Weights of a small GPT-style language model, trained from scratch on English Wikipedia.
Size: 15 layers, width 192, 3 heads of 64, MLP 512 SwiGLU, vocabulary 900, 6.84M parameters.
Architecture: rotary positions, no biases in attention or MLP, tied embeddings.
Training: a variant of SOAP for these matrices, 5163 steps.
Each number is 128 + 24 x the weight over its row's rms, rounded and kept within 0 to 255. Layers, rows and columns count from 0. Numbers have three digits each. The size before them is the row's rms in percent of the matrix's.

# gate: layer 2 MLP gate, 512x192, rms 0.186, rows 272-293, columns 0-95
# up: layer 2 MLP up, 512x192, rms 0.181, rows 272-292, columns 0-95
# down: layer 2 MLP down (transposed), 512x192, rms 0.165, rows 272-292, columns 0-95
gate272 107:115129100122083156089077127117157115164133116172145129091114125142083139127091138126125142076143165159174093140156124130075119144108168125128131162170160074100113142087160142099111120135162152131155130119135121085145128135130108147097139203108152124133138111125143092145155094144105141125
up272 110:157088128152138094097155132110093139121121106103113131146150153135109105109107163090104108134121123125118136113072131112162088148122098087095141135105103088147125149112111135082162121103113102160109106166104099129148135177137154164186136133121151139076137108144115113131080164130155146152
down272 104:114126148146113136160140121116106099133091124136114133171159136134122141089103156139097129121134130061101171085154151096107094157144128147106157121155140126100143109180129117103128141131146143147133108135157117102159093110161123115158123113112127126136142132145095122108127136129135138164
gate273 107:061125163087132152127096147114138086107081112128143112136101139165175100111122124095195164127145129096145091111143141151101164122124117125135076143131152129128136110184119158150103132190122114115098149167121146117059124136132138122111120142164133117102136095154157095081121148146175154171
up273 108:144117132124106132129109126127129105122112111100136114081123170122086167114103132148117157134201138160117112149130202081098132156145132118155161129129114163119113111142140142105124143114134120119128151154114129110098115103100162112151088077096160174133168143158127107141126121103162122123
down273 102:127118139169107129166078107108112107119185128140120145098125124152139107089100133158094132147135156119086123161122130166103149188106123133116181141148176134122131189179138133138136134141127095140067070082115149154165108145164110134124158185122112185117153134133146140142117142143080140103
gate274 107:126127092117137154144111146109137109144126114093096110090128128142130126114107153108097174141158129151160148118194136189096168152151141113119087112128121128159129109106150118128156063145117103126101115139108143127124160137108171153128101097089172089138150149074111126137129090132160099076
up274 108:137118139120126162129134124107121132159084130114128146073082149153124097149121170133115122122093138125123131104129112143112102100138164128116139146110142158129144115131127114172121174145129106087106098170154084114105150171130144140109111150151132123129126126133118155159135110161146148103
down274 107:151101148131148121078158158129102082109073136132120118146133155125166127099156115166144106149152107121117134126160128064148088139131120120127138130094136126103147152147133109159128193124085103100107171154139153140138161097149131111075164123129137197099147125157108137106097128098134110136
gate275 099:161144135133136156154128129098090123162120150125155131134089107118113146145107081146126096092126141130145171131131128187095136158162135151155115092132160140149123121125109173094126129098073138110161111159123084153092090137174129086077135115139152140103130124128154140111132096129107098165
up275 106:096126138143163154134146162117115121173146139118138095087103125128124174150077113169121108110103125109119153133129137125131107145147099154156165127105165149135137136138136187137177118122084128112174171169121139125105120148147163101096144114120132143113125118084132127087162114149073128160
down275 108:146111103112121140121125124118097152130116155157095135099155169159172130120113190167125144139181140131117124131124145154134109122084105137130187147069141154115108110141121099157081130156153155126143161111118141111133170173126132142160114109118120127111146109140137135133128084085147110127
gate276 105:131092140081140102109110115137128136115137073164131116155110067136132150168135122103108155137144103153101093114116144132118112127155114156118121158095137128131125135147103131166107122158113173144144109125151123095106129073151118115102111150145159082107142130089100131137133105130164123123
up276 101:111095120107119130161127151150106102136181123118126128158163162138104129193132134154139117170141116164136109152164100102103097142117087109100137176111126125123137143125110121136124118133102168182170139115167096130146085101136122116145168156149132124100126081109135114127166094134111119083
down276 104:118142109129160174124156133118148150152145124094184111147155127121112131130140087120149165124081139099110102122131157107132095145102101137107115166135152145138091133105105096108141157091118111103132133120167186086093109114125132172097194110116145132109075131110077134087125106126106137120
gate277 108:116105119089131127179129144152126095147131102115143087156135105134159140141070153143140120165113134166134117126116126156142152143116108135141172113100160152140167135128138123104152171156140174149123142153130113145074164108134188082105133165098151100149089163110132143105111125137153148169
up277 101:149140120082113141116124122174144120127201177094115104154161095117158133087124157102179124113120141126115150134123102136132131121078119121139127099142161130138140158141126102119137158127164181165145142117125159120099111121123111132117129138101159157149144150121121107137153138139150082197
down277 098:150127093169118138135140146125170144161120128137142126083130080093138185128138125111105136103101179141153127140091140120125147169121129109137133113159137085127119120093117090120150146161133148147094140146133135076081111129148101179076125123105110127168160142101137131099130120094176125182
gate278 108:141112087116172144080177123160112114119159156136138112119123086148147126100089115140145094127108152141094170148142157114149133126147123154106138147127126132119132121116154150107164097135134094124133089146119142100134122152159068141161126121189150118129134162138113165101106104126149112106
up278 101:119100132108136157134126101129089099149165150116152161117131142164129149084109144161137093140134154102112175136090152165181131105127132129134159117172114121156101114122142116159078129136130128107152175141149120152153119120124137119130123112127146120146109150155154139158145118195092081136
down278 108:156124096166138115119102081152137101145166093146128171088155122136150136114107121090130139176117132134124158171139188115124143125143121139134122152134125127140104116157152129134119149133177115120115116147142085138121172142153120157164128110125153197133141143194137149170144103129118134145
gate279 098:154093082154146122129102129122097119156171091131072124087133127146142126141087109120120145131119100092108118098177172186157101126147136118101104106138088113137126169130120111170108140115120150177099108130165154136137127121174135090149107122078125163128153087122143109149131129147149103155
up279 105:107112100110109128143094102145122161130102059131064110105150095110165147159156143122103089117150119136127119151144108102066097129136161119129128185139099138110133121115144138117122084111166128156117136119140124152110091131163126082123122134075114149149125106111137090135149120141137089098
down279 104:049139089134136101112116081140183155116136123120140136140132130101128078109134145155124149172104121115121114153095116154103160136127142170109074123125104105147128136108103114093103078112146147121114106156156087092112132131125151148077133130139143157133149157106114162085164119179132142154
gate280 095:144120130116163140133135123146127170097111153137111085110168133093164108087176101110073165126102098165143144119188130142131099141140151115098130121147105091114140095139119097142116169125137179165153161144128109131128108133125079101131149160140161101127105105113147138109133122107114123158
up280 100:123118083125132096105121106116108125188129139116142143145126124152078097116109196138178153166124103104143144085103170155135111102134089145126178111129096161139148104136126142115140126158162068117147157106149138144122113165137183110089143133123111142149135112153178155120152144126169159130
down280 094:152093135118133136101138120092142106151105168148126132129120110131099113155150190126156160123169079132095152137138154150137125153113119089125156095108122184087166131135128140129144115161161158141145166151133149119184064112094100107137126090153131128110172176173109101137127128126139107130
gate281 104:152155190123090127124121182121111129146143101126164169121132124096109062144094118138110120110126099129137158145145114143077107097127095132105122129139108122123146125118175168139139154154154097143116124159146160115147110175137118129149146100156112119143110104106166117157132165072129155138
up281 103:148141143111106116124116187074133154121142131102132142104144128116110085103083123151116125170117070138123151163151121155085096074131101140131132151134087145114139116162152115146150133140127107140092155136139137091131143128102124132125154134148127124192140103096174164141079134114115109162
down281 084:118142144144129135160129109147106131095098142120116140147103118155118168159135139122152148127125142117130109102126114172157136164074130095135140121102126120101113149116116141154122119131152138145128115131085123121114084112112146159169139126116170122098120164169118093068169103163114107098
gate282 110:165125142130144149122101109121173087065149103130128131104149125149105150075123126072137109156113134133122110124113100110134141153127164122154131164133089129120125176065158137097144137133129122099112149136099140150135119121119117116132102120158096126118122102158113132157073136084125113159
up282 100:091127155160159126130118126116127081122143123152112138085132141086077154125144122180149127134102076143122122138135095104102134110153171135180116110109144107100148118180107103122139133129128099203095117146146142163150120113110111110111117078116156089126115139127135125139109082156085141149
down282 104:154167112130159114143102114145142130136142100091150114079148146138118145164196091156106112155143164134129145133108192141122104121142139118151077138150141137143150109171116109117127120126130118129165119106116098114116173123143139101089170147095142150125173063147168098150122134153119135117
gate283 097:137133156174129136103129081118208120106122116116083132077127156079112148136165078129122123132139103111108159123150126129139093155151083109129096139131116147095114186096142164128108140143105135126187100132128134134127124121107129117105135122160130141143106114156104125171100135130142095109
up283 094:108118128176148102122172164105119144158105119163083177112146148099110105112119109144090158132135133121134172121142128106104126131165135172128150124122180126125113171181112131100136163174107122131169099090119116118159113093148144107144095110136147128133115091091107140124097115173140131127
down283 100:114136108109117145107109123090150142123164099131116195088166160102136144116126139180108110137143125126067134121146140157108125117120140142139102145135148083117115093155133131084105171095110156143115110122137122096116115160119152100104115106149120114098103122140114161111129138078154109109
gate284 090:091179104119101142102113144100180136144127136146136125154133159135132108128118156110090145105121148129090102133148095125134122128161122112143118146153093100088141127102129110139146136147146161125133135159152140135088114089152151112170136199093164099129101149121124092142147112136046091166
up284 093:127158092120090167143120121089137120097127139144080164135143094124137125139202134141134155119102095126120180124131162120140139104123148127106177163156122077155104134109131116088112109110133123151139086103117119159148138147126116114160163145159141117136107144149123130142152065131097129175
down284 100:119101127128127135118128095108135110123110138129115125171141127181087105129139105152124171104153099137125119079155106132148163149112113090101163114086097113089139121161133148155135121120146092130140136124126143098131150097147103117117150137129138131148130093092099150104130092170123103169
gate285 100:128119155157142146120126111128140123135103103116101125161080162120088101139135115090128116148132112118131110109120101148120107114142172100158143144114129122126135128149119142136156162119156136164101157146173144125115123117114141117080135129149080132127161102066130143134129139162129154138
up285 103:132167142104141079103109166115134156100139123119104136129141111139125153116097136135136125118052103143103113084180094175117153164114133152108163066143116161124140131130119094141156119092096126132142153171183143114129082104153100108110112140139120152146161124090128107136154106086155127161
down285 107:155166098125150130130116099157079136147134125072158133138155112119136129116105142154113174147097177132144141085078160161129134164095121159130129148155131159149141118162084086133185150158130135149129154158152111125111111149134119146159153128127133167158112100164151135115124142121097142170
gate286 102:147087068084084145110135150139126125130105083085092121115160126150114146084099087092139110102136108101138120100108118171148169126117100131101130095106113169165105131140137100094145087133195109108124127126124131131135108117133134092125103163122169086113112127159152110144144096132119152141
up286 107:148150124168119136111118090145123130103114112109167152105153106142141120181129110121175105107088111174158083117108151174076114074141208070120137114102161100103140096132134103174141124162121146089130102162134136113148143168127077102165136134115129096129153122122117121090135124142133107127
down286 103:131149119107113115144044113147133130131158089134105120141176145157106125076139098084145075131150184118113115120148145082116151111103126121116185154120149137139143125138114133094147154107133097098158107123144132161099160153125147092124141127120159136086126135137114155122121096111114083139
gate287 107:118134087120147094150123141119092110137165126107181136099097122099112124117168148143098124076142119145168140126138185152115144136139135126140108168129125131088126077121130136140153068134117103115141115136148149102135163169104104109110085102134119137153161148126108114120123131147158152149
up287 108:111138107120182103071131121150131107154118145101131084144079147146129104123096102139099173176110155103121107102140104097108130112133150136109183115136117135175145107149136134094135168101113141120117186114115084126127080123137145166112148152126137091118120123152111141133095142103093133115
down287 102:131126122129149124167115117149135150104132150125168156148142104104121165126100160102155119134152123165102103142093141123185109134107109125144060111132107091136117122152109109144135131099115161122154186091194082111117161228098122135148135187102116134180122110090116135153102119128104119114
gate288 094:075111152085159158097129120114118117135102092170113121135135100114138153128182134122094144125130081125140160122131094108169114141121127123150128157125121131132139121135078120158161144146184157120145105162106121153095083093151123107163166152126126156183112129146102090163117156096127130166
up288 098:130138141117130098099157168135160152135105095113133151145087133125107088172165117117145118133125148174120115105119139117124129121102129125129093112145116124139084100115173123139108112110110133152126139161135099076116106148097109120145176086154083054119146132117137126126094108108160094087
down288 092:138136159104128122127122113179107125096143138117114130101196125105181103124129097107133118134096123137112105154166163136139092076120181144097116127130157147076157107133125102158118128125091119152089140110093140147097119104149122144103119122122090151085146105137159149141132088121092141105
gate289 104:078128116092166138187114109102111100161128078122113138096131133162104121112147145119162151138130168123098133076149171100150107110124142145159151082151151137161115135105157135142145147154115129152114144128142160114138109106106108117154089128143146127142106134114154117095074119121121122114
up289 107:108163093113148142150136127106121128144109100123147096120108082150074125090125163187105130132118151099121100107153149114203094083123138173147119151123144159113124110099148103124153136117098158179140131174090163088110104155169114151142130176106116144153142120104145108115113153098100105158
down289 106:098139141131127127104141069163145161103171142158149128117142139124167109187087161155115137154134104105123144134164128141117136141126098135157098154127146079112112126115121127103132071068092131103151112117116094125131135107124137144127130095151135139139090104128105157110131146141121115149
gate290 101:141128140126136168076132127148174073129151099126110147120166133145122138133101081121109134113107141118140139133151091148102151149142156151124145125129121113112154145164153120125125096120123152085112079111143112093133166092151124099172124122140165116141156139150153148116090117131157126128
up290 096:148114148124146179159117113131136147137113123128138104101121136130199096140093130157113125158136086167154132161140135125120135123142103098109112142133135160122128154144170187097125104129137130156083169136152121121135102144141178118127167111143110165085056148087133173111103148093159125174
down290 113:119118113122105120150155116105099159119128139138119135138101080100153104128102148169094146126106125119170129142124088127080105100116179127163176124113090139181125132104105111105106132161141093089128106114110174115118193145121156129140130147100131121142094125147146127113123134127157168139
gate291 103:159173130131103143145097162147157107104149084149133123149151128161083179120122125092131159157093129110117138137147127136159125136108116096115148132111131141132158116128097116133142157126101086110127101128142119122108060136142088089149142133160138126172161129117139156151109137117130067121
up291 106:110178128159121156125145141178090078134173172111169137113130122110114143162113134128135146150107152149120078140164126116137077132151107092177129146119164140137168139103145171099142158142092103084135100129095116124140086137119118082159132118110108105150132148083119149112142125121128115132
down291 103:149129116134143144155090134108175167124137121155125112062122112149091156135122097105131166102088131174091154141133147136111161128094124138070111069113112127129173092100123131135130161125158136133135110110126172138134155127128141081116094118115119130140141166111134139133180113125130114122
gate292 104:146137135094106139132144132116116076170152130134119137115070176146133126126128123163152126097081106117130127127088091121186130125143142143096134126136125124121176134100143126105101104105151133124109197163115127134118122125169138125113149136126123108151117127170120123156133141156147094112
up292 100:098133111123098085159106099141112084107117155107151122179123127130122119130153092072143100127136126104143116142120108127151094137129089106106139159121130106131143112115135131118129145114145107098119129197121141142143119125164108131165122142142168088126102119132127115152131107133136128142
down292 097:159166137119135132125145138119142163168157132140128144084171147096167146119094141138105118130110148132099119164125126095153109116102123121144129111165150147108125130139104114078104109147148177212145092127159136148115087103116143116135130119154113117129103133095120169099147113146166143137
gate293 103:128138080082123131168094123119121084149143186117154165109086136125144123151156122147143154132159150106150166129167151128144162124135127157140112111115178140120121120118093148121165158127121097087090153068118139149122112146089121156096148148092136147083118130104138135121120139165137101170